config.yaml
n_layer: 14
activation: "swiglu"
norm_eps: 1e-05
lr: 0.00291
lr_mult_up: 0.701
beta2: 0.95
batch_tokens: [65536, 131072, 262144]
dataset: "wikipedia_en"
Each number is 500 + 25 x the weight over the matrix's rms, rounded and kept within 0 to 999. Layers, rows and columns count from 0. Numbers have three digits each.

# up: layer 4 MLP up, 1344x512, rms 0.139, rows 1147-1181, columns 128-255
# down: layer 4 MLP down (transposed), 1344x512, rms 0.18, rows 1147-1181, columns 128-255
# gate: layer 4 MLP gate, 1344x512, rms 0.142, rows 1148-1182, columns 128-255
up1147:464491522502517495481545495478497509502487527543533479512477532502527503487560509519522467451514444536479534476518507517474500532519534451509481484487537495535522520530531520505490543542497518484502479499503488500491484482536510517530472495484497497511539513507542508492504495553514486482514471515523522478507506563520480469518561480525547534478449551509493531448481510528497524461464
down1147:503515520487511521475488486473548496515478492578483471517531497457523504507494501517536463464482470493510462476461464483487513544477521544562501534463473531516533520545538538537478511499490501496475467513491509527476489563570461526543469527520441487527451548467524512510544489532499474472520525479471452488518502531503535475527534539501481511512455485487505526487472483536446513513471
gate1148:517520513536502508465515475519512555521469536536544566504505458505554511456483494436560496485474496527508488466494517529507548562490494452506453514506471577473507494495496515509507475516477545508494490461537489508540449475563448502505497482473476502498496524516492475505514516493494506517526474465510499518491524504532460477593453552534522395487457519456609478504531497540458503485529
up1148:533465526494466460460498457499449536509521470482517530501497513496520476472503533499546463474446508467480480487478507497506494475507509523492509489484479478541531526485520509536466447427534516486454501493457494490520493485464529456505494498509520491499492561497426494485444484507522553492532488515422507527531534453460490475496445551459475562519468514466542492458483506486526550503555
down1148:453505536512532446498530510494489497502482550523509543480507508487534511482485483503514473488500499481506483492525513510491493460509466543498504526529469499541521450478518508531500521508487477507526471478497517460514524511505506471519514505504487513482563478461520467554520443527464512511478521466470493522511534476486441463482512483463523466524452491462534469450475507471502495470502
gate1149:495522479446506522532510531479513474510474483485457496505480462471457523509498476489486483500494510490470462519494477456491456497492505491546518501480517490484510484464503516506498480504498561467506522515531523493495520487468487508473478532458523508499510539507537484502515463497484510486508497507514539496460497452495533501492519492500501529524510470537471505527481539487525508468514
up1149:492511489460475497537529518491479521510486478484481500503496497502500528488520505488497474500495533482484489498527523490506476461538512518522528519507529507475521505486462491484505511500457487498478506535486493502481491499490523510466534487507510482487502509541493471511526514471525514431509535517488507504498489511480519555513470491447463486510503526490519516531474505492509551523474
down1149:493509471527501531514478493498469473512517526491480522513504505491490492520557495507523511503501504484470493509537525504480517489549516520526452493504518484486531539507526467462526530474458525488462456484492493485536487475481477514478445506473490496470508515489532488490491478513495498516474513542493453514539522514530496513447521479498491486465495478477505508479492507524479502501521
gate1150:518499517478471498487519487504498489471525498505471511485465517514496523540499499505506553476489513490460530506482503533557514530471500493484495467463537475491491552502493487501518462515511468493479550520497484456499495512502481506495497503503529477497517480512493504480524508482491508520494492511497493508503500516472481508518475496510502510498498503528469498520458471494487512505469
up1150:459503489465503502517535533518468530503496477512483499517497473506523457505512467484538517499484523522520520494510504540540485490476534519536487531484520491544507531455508519486512516525478504493500509492474446494510494535498509500526495483466423531494489528499502510499496514485501478520498530498520523492518531488481465521507531502519489493499509465501516511529441513477485504488480
down1150:501550487505485510512479488491486468511509524506453530533537482490471499499500493540521472533538487463523488498499464480495477540485489503522483491524522471448548506530537516484534485523514499477526509499526504469470515493510470539492504484509517480539497476502495504510493478516461521526524455543493522483530515506497542502504490532519499517485479468496459516487560468529451481485471
gate1151:509458499494532465489504510515518495514496528488499514463503486485527511442507547500530507516512483546561494471482474524528499507513516482554482523492450485524520479484495506476449493504455479531505487448508562525468503471522501495520496456493515525568505511494519515500511518479487477470460511535491502519510491463500558461541539503453492529504507422513494472564504468485468468497494
up1151:487508462509530503523518489471479445502562452514537484479517504533492513520476517518517517485446469507518462451489523505525436469516512497470547512508515498528473503477531488522519530519482486479508473502466500450491512433491515469524507479514526519482477488495533487491549514520536532526502497511514466532486516456523513550497498506509562475505493496480534529492490458498489520487514
down1151:526518463516540445509471540546518507476535524537534505536505521449512500495486487482562462525487484502497510528517526490485484473505521507504474514524502515586452473513506515470480476547487474471504498462467496529500489485521510449475507495498504471479509497464486439443514503516475489539515529496462511528503497523519529500473480500488467494531515463457498539485479517499532506512508
gate1152:493463485505518475512535507483478476493509524500493474491494480523494494510451494509503515483521483530485507498505477497510497504483489502485518501540519495499485507535491482481481489510536491552485483493508520503490491515520504498547468450492517519450495527473500471490515528488518515509515510512529515514531486504527540475473500491502485470478518482468508514462462483510555492528491
up1152:476490517450550482511502542480494485504516466468509514495507535582493540501486527496496500525513493515501526460481494473486504518501527480502473483529500488518490523498466469511515500527481448499497482523498504515508503540480510491509484501503511510515485474487519506448542505487513513509534534500524528496529480505497522527497483433511506463501514492501494458500508531514524498547511
down1152:518460521493523506496533524547486507498507541476511465509507526478509468508491489500488454543469461540521507535487498507513489510558524425493486488484492525499492493505500484489498499474522493508499465477470484497484485503545538489506491471535523511510467455485528538494498416478511519476484496514532486488501504530480525545501486431520520510509456468484491517531468505519445534495476
gate1153:501457485518494504479512541478484496502521495522527480501494502484481521482459491488516487506512496488494505489484506469516443493461529509491487509520517499529473518518502537510463491500494515495502488525526526532524472515472481493472506531494493478483523482509522487443519507495507486517478507506521511504501495502514483507480527523491507476504505537522492501520535508490449497478497
up1153:511515476465483476523499503491518491486530513507456495501506477488503469510546514491509508506506494478478505510521458512465489516530477494505491513484493481485506442509485457517546519505511468523497494460479507508510464503487515494503503461487495520482450485475468516520465526479530525477492507522512530504516475495469515479497476500539489517498494454495483487514508459519528491499490
down1153:479526457493510512497443475492504536484488503506466486451549489477481513505516472520452524505481506482467441489529523476493470515504501470489567471481494462474457512562496477504458468500502495478529470492552481501522538506528526512457539491466438515496520490495488510493495507458496456491500479480500513480466485516499504480492463508484482469515513500533518503548485498493532497467532
gate1154:470479542500520501518539501476476513487495517546510536499481539496512536547532480518493566477483496505461499518520540453540502491500484502477490509488496493515513442513483506482491510461512481507488536518477505515512538507499479504460498558482513498464501534547447525568502511514487518521487505493476487453528463474497484475506474499477497482503483519477523512510511529539535536525510
up1154:495528500474547523513533501487505501511501525480462519473480494503463461520586481472493527492488476561521515566493521498505481517488454492465542561533496507516477532510481482527549536496470504496509505555497461524432506485491496516520523490475486471499496476524521474468459482540474486441528523463492447517465488475531506541493479509520496510499518437473487536474502490509473521464494
down1154:518520491491484503481502503521534464490491491478463448481530533458539497480520512479519510461517485522561537524502490505515485500480535536502553519565530512524511448501535546449445514456504487545517512512482490502525484514497473532508527462524506529499470527492506476494482502460513473503507459472495488516508539518523503495493517479508589530463462483539511454546481514470489528469509
gate1155:526481514553498469485544487520481550480494464488497534529492497531511473532511513522464505485497517507523486546496532505477531513516548536530493528546494505510484536481463468521508497437506508518474465490499490498478484515506456485471485515539514444473484516491520448501501499537480515475534511556484486496501494489512491493485518511528483481474497496468522522516503542502515472507505
up1155:472474498510524549520464479435490531516557479512463508488487468471502494528477511494526461489490522513503513503534537523507494519498459487444539505458541512492512498481506500504546498487534490447527529552539464475499496491506550495464506521515513515461554470507486530473501473480484506496513537518494495487484520540483479538535538476482489496543524523540502513520553526497499479478472
down1155:459517477484502519525542478496510488523489465525503498499481499465484455441519500454530522516533478495523500516535531535518478454481538490501452470500487516504527546492530503562503536508505492499490492548508469500525492540487470517490480541486478491513492480491495482507512504518467505482491460456521514488492499499493521488481498472510489487510536517452492514502437529509490468546494
gate1156:475474498514486513539526523531514492512518463513519488499541506489500551499516496509463472503497474478419548487537519469506507485486464486434472503459465462506531475504453501525520520497515467479485500510457460532472512487465512563487489475529488504490528469515499518455477507462534494474489490534532455538499482489496489490495507511527545491495525470431466527536506468503489483483521
up1156:509478495501508483487513509481508517486492488504496476523486492526536491546515494474517479515524501503424524513570502487499505434498526469493486507486525490532514497477504536552502474502531433505512475464491523529479464474446483509515522517503508542485506489509508464501498538477502484477521486515480516575522516499479496508529546535512500518519567529532466507495494490525518515489517
down1156:523491480462485486501476475509471533548495538481500462477491556496507513466547457522516473499469512532474527483491506484476491538525503489509521459467489501475548498474503528511520505504520473515498528516493516472443525455491507563529549517552517490522505487464430539501505570481516523498507495563508523500453497508442501544481518492508487483529495475532451508486499483515507503524465
gate1157:520512489524498494497507422461505550515527440532480505517552532495454553568504541510497521490457535493503545524528543507534492537498533516505517501528497526498534509546498520490546467529457513481554469500473476438465441500502536505495458519515504415443503494459455517483496482522472506492502484533517526477558450470479510531495477522511535515452545517460546454552535488524515431488514
up1157:493476537462505517490479459539511471491479501476488542474530462500516460477506495518492480477511434500522457510473484513453474515477457523487441540467492466492551468473500518513449509461535495496483475498554532517476520494465501511484522492506494521542458464498502530468488518461552474493487498507468481517483507510505489460524500542529496496511511469474516528501463450504530516481561
down1157:517508513518493530505515469514499536537503472509471481487481504464474493528502492513453455506472467474487522497525534494502469459528518451536491526530481535505479499531526517536503515502497450529457492515521550498485537533473497493510520480471495533467490484447500499484560554470483515474533435543505504482505505525483500552493486540500495488507509477517463507484502464492506483497511
gate1158:497524482516491531481539462501513493502484488497477475519512477483493520551505496496529469501506515503495492518513527528509468504452501459497461553484517488510504503478524522468467478423531513519489534495486496507522490478521500475470499470492487515482519540491524540506496511492518513481534510475514569533515527489460502481493531509540509504545534493518547489503475466484489558480510
up1158:532506499482483498456541522509502488509490509536467543512498470508494511491500514503516492443534514500516517502467512498500509483464467466520507493482509501518516509499459464465519483458493522510474477482482530503515493481551533503525582500507517532470545563476534501477463499458522472438543490518470490499482522470472534462514454483495503523516515517537491443501490493462487524477465
down1158:483501518523512489529521481523499478488521476498495514518477512509472550497516470528549529465492502512442502536468503450508513471495505530514529472435489459500494475539517504508522492514503485509471471516485525478476511492517528497499506515484499453511488497485517491508480472473527493506492500445494495450535470532517516512528503505491469514529509481500466503479491511517499479510499
gate1159:446433496499491513524486492508491488490460478499521518519533498513508509518505498501477521496482484491525487506448497496515437561511492466486442481455497537511500473499470533472502472536495499463494500525493490524493509508491486530496514517503525475491477519470524522519522514476496519540508480534461497520508471492475503505495488507517489502479523522531499527531480477515487503473520
up1159:461488481488507508511515476464490485471465441515508542517489497531495494499493499497484535499487499470537494470488469488522466557499513479505479513473497525493490499511480533489518475496498522489501505519507517496534520470508467507476523491519499502536487535496509516508535509495494528542506504519446493524546483490478509511479482499506498489517507506526528508532475486502496494502509
down1159:462465494495534511483481492525493494487506492515495547500507474504549441505488498479521554480485499502554498496538495524511448526476510459466524519510493497495537486511450490513493492517520508488507466487493516470500514548487500525474493499484483493540519492488514512529490448512474532525498449525462539558524513496504501508499468499521501519470476514489508477465505511482479504498484
gate1160:483488501530525478510517514506495514504501476470466532522488549493482494470483478476485519496539466485496498482527499501521490526504510529546480490516545468497558494459482495528551495468512463543518522502505435515464516500525475482495460496477491494494488525526504498499483529494508487544528535509505489510465501525481450484480514514490495505491486500527447487517521449464518499477564
up1160:537538509477529515483481519462525487489480508477494514484523500550499507491493512476481489498507508509527489482481490509502531505466492470458511462474543464484529479482500471539492489479485519533501484485536499492495537480507513500496544513480483543488530460485506508520486514510540536486519510499477486488470524505525555468528510491522537488528475486487539515485528507484510511471536
down1160:504514463470523531497483514516514480455470509522497500485490516524507506502482468511536533523502468501522506476478485512534497498500509501464484499500493523494539486487495514498475486441518533470506510517495528446496487480503492501477553529529502487511506456458524516509498530487500465536480517499511494524470486480479461506474511501466520538492491478468494474517480504514483531525483
gate1161:466472507505517448511496513494475499489525526543535535509504453451486485508512508535500471507520509468561486486499478504497495547506488431499491453483482521539503513490438557535473496522516476518551515494485522520515460504533472485537509512468509509471541479485469482511495494494482533468512503472488509485491492498521555523537541529468475540480544521525487496494507456534501487499490
up1161:523508467491468503524511494486534492522482499465518520450511481463502517525500499501442421547521484489503484494518527510488531478496507524469501525497476484529542503520471453483524444485528515486509476540523499471470504514479525494505447439515518481479457470526479512533506491497465526473496487517475474478541491512480497551503512481511514467506499455472519480508496531520500504504474
down1161:513509535495527566500517485518464505500501462525527487549526440480528512517529518517511505501489486507462513494496459484447490562535498510494498514484528478489498527477519537464522449493528495535517527535467481511461426508497483461465488499533527457470485515500499507505472516461490494512535463499522474485473537480507484485488483450500498512505503520516487516463469475479503521463494
gate1162:507488519532525509522473450496530483517517499513516508535492490484541517456520462474500505528475474499541486468486507512514469484471555534526481528467496541477523533451513516513484484519501517466481510494526516470478495490517495477488520510513533534495529435477486488520536484494478502540514483478474496491486468522493530502453532538498537468492534490514513518477515475514464441545499
up1162:552513493504439496475455515488511521441513510501498486488513519570496483537516484485475494484502498514482502477527452553489495488548491518476503456499552470522480469533501448501520490544509471518514459498459514563483507439483536509524512512473521500510528523543475473486502496486528471522475503520493497522483514500537509508549512485473464549513495508489488510510465489525495520531488
down1162:505473502494481506499503493525525515516516461519506503508497494463520515498521522496499526546530505504486523527489497506484534512478516497477486489480477537503526542523522505515520487505435516505566512462491465494477487496501516508456459481491489485487519426474515474505500476515460493482493521500495519475478462541526494512548520529507540522451491515540484451463546497533508534505502
gate1163:480483505498492490484506494500509481504538498516498493493502476494502495474530484486475487490490498525489486481504473513519508491550495497509534516483495523512513515500525501496531513511496478433506502503487514493488541518481491487516537487512503482497478488514499438505474485516489516501533483476486507463503504532517504508501531506489487485492486552512530505466509484526501505504489
up1163:502500524504501489481522478500508472505489498497473472522510505464514499487478496507489498479510509478495521498508470532554504507546497475494531509500506494484508468506492511510520459498483475461505479517482482485500498488470488559520479501517516502519494484518535487497502464500523509495491517517511480476493452499495525548455536521514462533459514502549517490502507510517502515471545
down1163:543472464484542529456479514504536526497522515480497499483495562532506518508523498470503528490498501521507458521522489520483507476457492502495472472480501485502497501475509455523489513531537497478484536468489502483510503497533468465533461460457467504492498484498510501548507468475506527468542546483484482473477518461474513482462496448524488514513565506521490463482489510494490506472541
gate1164:561481536497457543479484531517549486471483513490474491514488508516479517499538497493505507502535516510510424480469497544519507494507519501513535485495503497506442492504504470513470485478480514504532509481497482492497564489496495476494508519498460493457468482473481537495489482485527473481503462513524493490475471549513493515475508506464472509539517483523536565545501492474532540537481
up1164:528505526490500507476487518538472501497552526533543509486501519507512503547476555534485498482529487495477495528528463474488515513504534492497481489505540449491511531476485490531498512494522463504478498521508524507513481493516517473519494487516480504550505538484485480513539513474464522499478472492514515515547499475536471477504498483533453519467506498500508464441512493501511487507500
down1164:461487470481532444481515554499460514509460478525551500503513484502499512488487467493535495539501523522490535475533469531471480525467495445463518484496494539500517466517552515487507520533536499509483482435494495516500480503455532545499495494482509501460509461508559492524496525475490497502442517493483544524485509524477478467505521492537489506482523493492489447469519478540494455502525
gate1165:512502474524530530481521478527537497491518508524507472477503510504522512476482492510519499485478486483484487497476529492491503508487476488494512483507481485482524481465525499520484538509492477535514526474477497521469501495530542477491485475451517468520508480480495495511488500522480485522505479513482498513487500514515515502467462536473505519493503498490539488525503453505485505497476
up1165:506457514525540499477502533476498533501512517514528497513497488497473514486529501497456501509531476483562527496497509503512481514496506527521504491505505493487448516462503514472501489498484508458502488481507482508504460497460482466519519494478504507525485501500516527498516479535499486471510494494501488497488487473509450487525466476520482471510475550513513518502508522467505466524527
down1165:517507472542545473499500501531483497496511443521457461480525469491546499487448569489495457457489514495494499532469518488485514527499514536495505478499476478529512537523473489475497538484461498506496545499515471506533517530529476502508514487468540508431469489495531487498513467515519503484477483484486532522499500536531544490488520487481467545485492490534468515469492498482482492490488
gate1166:505497468489480487478522442513460496476512483497489580490512521458488460495487485511484499476494508470502529470511492496535519518505429526471502534489456504492540520514477504529475486461472511535510469473471483513498513493487513466522542475464482479493507459471490502506474544460485565458523528527482502479479457514566453499502470476498473503525519442507547500479571496466487505518447
up1166:530527498504511488468488432493491479468549480475490569497506492477511436485486508525483525493571479517499533493457471514514489504499499503522510532504474498499490520521526496495492498491438516504495473471476489529488515499519476516490518484474501486457480524489522467508567458531504481489511491507522503483522512491590460488515516494508452504506503531498479485534504490531506491492460
down1166:496540499477471548492468502509497505495463500459523508512475506498515512506472467502538464483479497492517498437533515495477516477518534457516496493482534515468486512488494515511485470497503533475507514443504483496487501499506524455525484517531506519454523535522471544501508522525540487504524525470498502540519519537488557525514503511472495463506507478552478495530461490548509432503490
gate1167:527540499485484519506485500485511484491546492541501508512531494529519496490476493510505504480503478503500537516496513500480505503482492526458509439477514504500496490480520483478445529453469475529509506514507479494438532500465475449466553516514487451497478502461520536571470489491490500527478502516488510550503499473487434476495439525515507526518508505521524516498521533498527497477530
up1167:470485476476491488472521499472484520528465481500525496483498489454503514513489509494508509504533547497525468533479497478520505495526481448539496547520466522497494526516481532518500492516543536464500500517512523482551470472535498521527468501446475537506524514549477506480502501482507476503482506516530520471521469519505549518494568488520504484506495514470509468528501510533479490514487
down1167:502493501488503489431523466508511508512525561528456471460538480488475527510508537489460501485522515519492530538502482539495494462506492517493478484509435495492510538537481484492445544541508477504512476488539458523492471563513515472539489550491507492530480515514515545510494488499475515506478494512510533526536463497477523473515483535525522512478540487443448499498470498465503558479477
gate1168:533561443535519461465473494473518490531505450549454499486510437527474587472493483511513479457556517563491506486521466511505478523496518478526507503505497504505460500487490530456452458453447478510489506490473547475536461485496472500492504531521503446490576484450503504469550465488427473487485507520500487561501503500531472528496485485464470519547474488509524506566512464500498492450536
up1168:495542468480554471451532559443494491545481466525498469488499470524482510475498558516435451473480481533504468504428504489421544489500488477512492558486548516478478543493501461520520488493446482435500524487523520485449473493495490443510537461471463458476513467486540475514514546477510495457518525485551518546528549447480436501449544464450611469519495512545490541469499512516526478427451
down1168:492489476475515521487479530477502487518499479474452436536488457454543476519434531526502486477465517533508515498499493540500477514524492511504464512504508520431481470487508500471490460504462512469454543542482551496476492519463462509513501522504528522509488546495498488507525481486513447503479492505516492482461563466466506533502510443451527526535525520528508501559546466516521538527506
gate1169:490483477507463513523517531514486502476500549505494489519492479523527500540498485536532499508541487495534493491504507541481492499506486494493526502497475481501502514532500493478461543508496503507481491486499509476490511512497544480518472476532503494512498458517528488473517505471515511518491493499509503543491501475529491496521478504513491470467487480506468514499487505479518499528512
up1169:497524472499525514475507501490530495523494495518511519525499496484485498474481486475469515499504496493488466472492471501452468509503474486482531540512518520477502514518494523526514502529490482480519541475488497521501539502490488480483519521513530513526488540517437476506483499488492491484483506509484509502492511493494513503511533516509536537513474512469542512482545542502512509486536
down1169:486510500471478455501511491489487538475545481493474483506547507495512474486486474508526449513492515449514450527466519515499534497490521485517502496488475457510439487535488511480484463477523501480494535483475485525504460496491485538506478492486488473480505486498496490551534465498529477500510477491534527523500542523501504484495467470499498500488493503487511480481489514448490480492524
gate1170:458455503504504490538462498458467476433522484533474498473521518476454521521507490490491512506526487494516543458504522509465490500518510479479532485476517490509493517507495486567519488499519525521537452472506500455486488489540489522524482505509507449509436477486500523496482479489508518511468503509466528495480476497512566528518515500507512467500524469485503464504509514502496451497516
up1170:475463513499508471523471511496465506434520507491443497507518485492463502505542492504458486508489478524513552486544479518489476512510522459511522492466516503512514521504495499561523476506494490496488450501500467454476501491530516515559521520538510496509431522471514500488489499493496528521490539463453529471515491513535520526518470540507485502455475491522495520513467544500522459495485
down1170:529515544521502463513516493565495455473476505484503520511510511557543510497496536485494495486505511510551465521507462527590530503515490506486527492460484530465533463475517496534479467485533457463463564531488505524523502466451504444465544447499508471502559492510505466535478480513517502520465520505527482475508519529543460482494479473506497530550507555496477535492507493530511533523495
gate1171:525489504500483459479498505517474483490480500511505490489483499494499512529473482527507501492482506496487511508482454486503461490487477549536499510533507536515492492480524513503491513475517502491493507502502501509497506500537521519505470484517478508536530495511494479541522507463504478521480489525512489518511504500481488502479511507498519487533506470521491507494487453480490513479516
up1171:459505488501500527549504495481472514493524480520499524526515492501498513485509514469487488497491528487528516510542543505511513519505549457470498499498502483505526484502505491472500503499486492529517472494507508525499524527505517482496475521467514521490476497503486481461543480524489517462506507487488486470511513500495497467505490476539500510484512484505495468499458553499531481512488
down1171:449486521503535495512453500515485475473520503481494518482465505515442523464462499499499483471484498475548525498559532483502486506508504482493499470502474476519503514521514515481493491493474503520501482521507516513490505487521528481518527526480464546473490506473516502516496537501524514473476504488476516498472519520492512505494530480513492492477487509514513494461499510508557509550495
gate1172:484490440507433507483512527507469462505515502485444492508520504530532469510450461480513543460474485499473510529514533479513508456474481536493472515475544511543529449494489478494475482520515501510522483471505484513506481505497499457460487492503578498531501519466509514547516506519493536527513523495423501498532500465490455529488483497489502487494512503509554525469496500454538510522517
up1172:503488528480547487534507544484491513473467506508510496481495481499454547492456458468460512500529507515525469512483475514531472528517501451500481465502475515496548481455511530474533529516490518518530500514484508498466474466520520506496476517488517511502489481525524520518489494502494496513477486486442510486529494511465507505496517517451551520561511494502480484457503471510523516510516
down1172:511501519510510485508503517542500482454455506469521470465524552527505482501517494522489469463535477504495556522516490514498503517486534451504489494435499508529502536509533532502483475468492521520517482493505516475464513524504515542531501472502529493513567494463484530503479466517507534532486505493475491494489503523496522506443498523536551539491480507492483471453537429514528493506484
gate1173:523482466500479498465508558552482482478577525534496484521469510493496476491516528552529514456451460481484507481509490505503437477529491500453487511546500497494526508533512497495512467484533501475534458478450530509501491497506466465468498521458494460514552458545459523522521481513511522511478481475490491501508511494525492470444463517507509514496489504530495460516470495482549496520501
up1173:558554518490475476525466479471499505485454485504516507495481479490503461503511478474507502528481535507502530469511525487479539523511467529459477517497495521456486520468479482488522489507438513527498470458506512478480513520538503514486454523545504516510465485464512497470552451462475525509499516504489503475473480492510505455465526517506478493507487474500525495474507507498473480530511
down1173:492533507470531514479497482481531564512534457529476463529528505501471480470510506515478471523518472471533482512463513482487523492488512517494494441481490528506527533503470492435478507551507494495568528512460495476536520493543479478533506509515505493481441483505529491533505496489498488518498520557489509511497518528480495518495496514513472523476516500499473534507491476510508470496495
gate1174:514505508446477461520541482516503482518521512489471524523523533515491483472491524505505485500484464546499534524503466499486485498450503501501433546458502511504512487548472455476479522508455545511487520500513423478467473519569483545501491505516455470525474501510520499500479541498471524537510485467514463512530464496481534486482455525479500465539508457533518531518469483533494537482501
up1174:528504505468507490522551505488474490510495496500485502500529529522520468473529537509488520510551477470471514483498471472504517497511531521526483500487491480516521502491503523512558473471469557495427458527495461458507436462563555537523512493520458512532470472538543483486486536562479506504524460475509466502499471490440500466484499556490512530545503501558517504485488512508518494451547
down1174:512492543488500487525565476440504512517506480473500504476517497518492465472555521552470516548467498576516543452523486500488506520513516511480510501468456483525501498492453470507516507520574494501469524491501487476497472536538575496515472482482506505492511457550495508473474541476462510513512460501511483476533491492462481536520471506449520498529502477543497485526512507514462494502522
gate1175:527506553494492486519503499485501491455468520481499490516494525524541460501499553477507515482509499502498513495453484514509513515494511530502495507482509462504488459519532451541467527507490534492470493489516501490494482495501502519510496501489530503480491515503471499506472498467515502536511497510504513510519502528516511491511539494495485517496510507483523516470498457523503456514524
up1175:499514500470455501498491471483490498480530488519520470534521492482520484508534483517476541494482507524497494506504510549523567508477534493502527460536491461535503502492502466512492509514484486451465495497493536528465488495489498552466530456464502515467474476513488486502498488513516497523445497480487472492525496532528547505512519498482471452479509501492548525514513443491475485529511
down1175:497454543551538513479496498483516479510536527477489510493515497481454512492521485480540518537540465524488486506521508494480498547471480508466500508473494528481488480535486535516496494494522510537544470472523477493489480489491537499515506517512497530504461550511512509500481510462506495483556440488507496510434500510524507499486505472471484543498510479485492508532460530507495459530488
gate1176:534452522497437482557452436532479477497562506513483502511494565480510533503493526524509517526518523492461488522485526497475468555514528516534501514510457510507492474466471546468502471450527509530518437511497491497499472470526489517533489488501472481496526459510476468498519493509472487476502471517504535502508462493468524467473465475542483498496518523520522555465511476483520515500502
up1176:524479492499501525474507516518491488466501495487494514495503490517472499514472532536504493527474537521531477513491512503499540524541485466560478492462457519511508456495521518486514445506522539554507440502488493484482482487531521515549512509491470502451513547528537509526451472484526481487507497540531516533544478522446487481474462520488506471503515481512529509477479485458465508503467
down1176:469535483483494471490562515481499537500542500484512480513451452520530528534481500475505507522539486557471500457512517503501498490490480495468490503507519509480510486474511486486526461506524529529469495513487500476537480515511479560485502517528527514497493490505511528472482457483436496506461473519483495489537515498490499490493494511513542526490523503557482499467482497478474514489514
gate1177:453495510472520525480494473474527496511499518535503483533531500443460517501469475498514504480501498538543529509508479478504461478452536525522485493549514466531552474515497544443445480501504536532534502466519499533487494530511529511503501507464486465523517480477518493433500500468515514518531499508488511482550550540515533469486475491466455482502503533475503514536494503486562487539488
up1177:497497449514499487480477490518457523484487516529461525531470522491511507524513439535520506520505519518472476518519531515534505477492513534570530520465499489471512532502504495515464488497513512518502503483490506472501454529494560490527501479471497486537490488521471552508481487454506511535475449478481475545459491529497470487508459488521456490534504489474547518504497501493514516498513
down1177:494535478478507482522501437472481500523528441525529475517455507462547539466504425476512495501489493502484523501499485485515484566445540504515488478466478499497464554509483512505469461542526495468533492436493480485472522498519535511522476462513475491524472480515486456474516456496505501488519520491559534467498469540526521516468478474494487481505462492475486492486494537486512478458560
gate1178:526445545510527491526520510471506497459545480524503519486514512464506508507497482467497508435494479459462463506533568526507507519492555477488517542479530489473489498517508467480516503503502539508494492496494510511520539487481498504485472508487509470483531480461517491501475538539533509507525487501499486520455562458493490515509481485509502502474494537443526523553483480481522517482518
up1178:512532504556474531480537482494486518513485506477484474501520495507509499498522499536531496561514464511506479483527479527465464494483520520513500506501527498474546496507539577505468464543503509502503506486573455519485501495527505470479504503499480510527473516497505505520499507485479471512473469468503492433501507511530502450466477472494473522526486501506507491566522468491456465488525
down1178:532505463494505491542500500460484522475502519479511499544476495466524479514494514506469455490504499514505480534527495510485537536536486482497525518504477498556535467466475461497528506511541558490518482444511516510525490546527538479520504507490484491466479558474488526500531475488489519499498512496469503558465507472528448511489455531532526520518505508510533494493537466550495486518493
gate1179:546520510482517496489491493493501493511530496495507506460486520529514470501466486506504464494484477513522476536511492515541507499531505530470499467484459517490504484529488504459478486473520474491499528452536517497476485509444530509499506518509448491467505482532481500512495510525487545510491498492484516506529530473519476514462464513495480498531509520462504509492491478518502457526489
up1179:521498506498507506442507482470502458496514461505492515475467525530539494524512529512515514478517484502527544545468515487515494517513481513511506480473486499483519489548525504529451480472469504521510516487528483478454520495504474485466526528485465513502542479512501539500521506504527499518494473498454486512486522515482503444505499529499506518487514504485519491484505533502499472485454
down1179:537527478539474511482535467493575541499527514517503536484494507459493524505501562536485499514480508513489479501544486473533482500439482497510536503495512463497503522492508516485499463504495474495509541518509476448541492505504516491484523480519524471524519485481492508496452473504496486471478521502539533502468467489473445506483473499481484500526489465546505549524515493503452504497475
gate1180:519519515526538530497506488544536499462515509497519497507466518476516522468506485538460543491486527480457487512490489469471553514486534511492487463478521548507543510498513509481533512499486504507536474492495494503505493492512517517505464477535473504492469497499501500495500496494498449497502506488492491505511478502503509536524490472530546490464503477517496485524511520505536484475496
up1180:512526492448523475504476504535466519468466513506511521478499474452523497486441514504492467468485513498474507549477503516490501488475499492502499501527491493502516483542480518468486466510549510493502530497507482462499478499495497489469493515480513462484507534512475531486509497525500540531495464487455519553518460511508473519489487513520507522492524496518500490517476501486494496460515
down1180:476479492525495521513491531522570483487489514454483513476496505484539491490482465511461555490476506499524496489534550499507521513494475514476520534523508516526515468508478545488508538537531505457461465476516606492476472526518490518487476533515509460509459493462490513434493459517531500539462492509474518541502518462530520465491450521518514476499474489507502484504508536505452496472468
gate1181:446508563502464470540451479564469516442514504487496466502522445520556466470492474470478463463492530509452499500443536450482500470545472523515492523496518484484460491442470546503472502486504499499521471536482521506452542508512432523483494489509456517533520459542532459469508478488503551517501498526515503436503545481515504483473489492523508493507508532523515539539532494524534517450560
up1181:519481541522491515454492553503500456558499489497465531491523524499513503490476561480501516536477505475495461493492458474538496477498522498511523444509438518468531533514529474495490505483470479480482485490467509495471434464478500507526502496497550490506548455468457496534425523488496511505474517456521503480481512513446485503489525508546484484500501470496407497548486455493460501555517
down1181:537460544460539480531500504506513529494475535500518485554490517509518517518536501503436488455502491494514575528495480521495505495517444473514484540496510524481485478487482491482494480441548495513486490507520476493509449524516554477507493486468490477490494538510472457503502440519449486522473548531552512487525540475515465517523484516475494480495478532526535493459532518499554518460493
gate1182:462475538497467529514508466446501538465529495556488464482525532496524512514537476527441509517520501499510505492489492497511463485510542526528501505518505529546495507544468500523533506507520508476505499490495501509540489504505496502509518491517499469508466519486475508515517508533494497467512480524478507505522517493466482466500483515494481488486527524529541503510486505505472485484500